Weights of a small transformer language model: 117M tokens, 10044 steps.
Each number is 500 + 40 x the weight over its row's rms, rounded and kept within 0 to 999. Layers, rows and columns count from 0. Numbers have three digits each. The size before them is the row's rms in percent of the matrix's.

# layer 7 MLP up, 512x128, rms 0.0982, rows 506-511, columns 0-127
096:501503410444490505551510531501542517457537407543464544471457543438501450473504516518527491414492483518490490515487540498489448547447563541534466537513450475500438595485559432556506538541546511457484558431417495505503457417551475571587479545485530488555506519489503564535538475540462496483575462486487466481538499554569475540513490476461471464478469553525472471513508493459459464527516
101:499495445497474468540548461543500481496563482485543503547494514572484473529498555495528453513436458549506448470499523513569572465533547533455513498467459512492413509515412443543493500510594510524403518459480486554447544486505561503487443512473491528540468487485588522460480472482524479502476474493458541536515487491539644516463529447469430483485498433499482476476541448520521438466576
108:517432442539527515489414515518526492471451433514475473454456498512552486442502550524504506472491457482588470471489610575450489470460495519536524501490512514493533520539499565529552511478526467488524490466574476479449532477483397479508458512485493503501565457480481449467508491464554550500448519502518491570483485489497579463590510452514519509541460443563479560565589468482457546550429
100:524517480510466450543474461494517526473495525508571534523509564451463469531463549552549459490475545524493524489483479492529507477489493531474512499481558427549445553536521495519418521504517483484388526522410463535496561505512568474530518458493427542405471504511509494533499511507521496643492457512548475497435470526530466527440468511388501501436514533470462516516477556539588470476477
093:473553532499475547533429490463443604473475516517509555502517496567450525521539526536489519461439542518476508440501513497462448497472550448557504431434502477490576477474439463484473444445472485523555505519529453461496572524557515489442527403524498505518533536540459596538552518524463521481477563456484469452447448476542443569505491585518514492521468505497606527495481503489494513479520
099:485484493545556506498483487550479480510477529535465454558476574533465516551512506457442487417431508508522491404499511476488433505458513483476477435588513543512535518465499486472491452456448578539533486574514505575535513500557508444497484498586486475523492481414473492480518494463478560465494554549474542521430431475569499554537512468523522523492485489536453537462468423512496464583405
# layer 7 MLP down (transposed), 512x128, rms 0.0341, rows 506-511, columns 0-127
095:513486617497500492532509473510508471501498447494504504420505501497475525562507496491555509543552498473500474478544547416583499541440506479514490463489545529409448531449534501461494437501482492519540476496466477494477472461520537527420441482487453594520429519423473525570498520511486551460606511499497592522556476488536495498419525523530546444488549527487496495442511567553553513449515
101:503482459510571508507543472400513479504474508530519562539612500476624593464515475489518461515512532556475488485499450508447450550500447508412491535481482478478513531437532507473498507486507533535559424565513514466483516468488481464577490515511549506413494556525492549448484471450529472488511440494563516526453499526568464531511416456516469454488526461522533541533507467501566475483444
101:526523561502459482527554445514530488526494470541624490524497514572547524491500491512509534515469479547494566530527575514477453543440488480493420468452544392431544510507480494478568497497489485503492505492517427467475499490505465521478457493509558521582531491491530456463579458525514487408553457446490458534411418437533510466474558517569528484441463487490525499518459457488543476541502
105:537453498393515575483478488539444477551480453431484464505488466523542450436498409472487495567481490554534486457458442522518580467457444486505518546457524451479483472506607487521509494553446551508527540520558487519528550502509528523458448552532479491507584487541574447541498496544470476518516506527508519520500500524429431497536505547544503489526580469513510462414484532522414513514468
098:545541494459518507500497584480494483504537463502491510478446472437520476454439553557457546459518464496463462556492466467473539418451500494568531484464557408490500488567564494578493496568541478554515456464496518477466501476481489462529402523531485553521505471482505523574409443552469499516540453478475574497498492419463450525525497482478555511507446491485531526574484571538529541519567
104:521477436451521469396582555505532556429505534427476574450534485535420506412494525561517558518571516534482489461465521494557497489547544523447475480495566502468460435479474492537589525461451519554486522519514515485475477502502477578449542464477500551505491577454505489483500445495448470512466531469485475578496459470456517468545466436515438474554485488542467529462539474530499532503497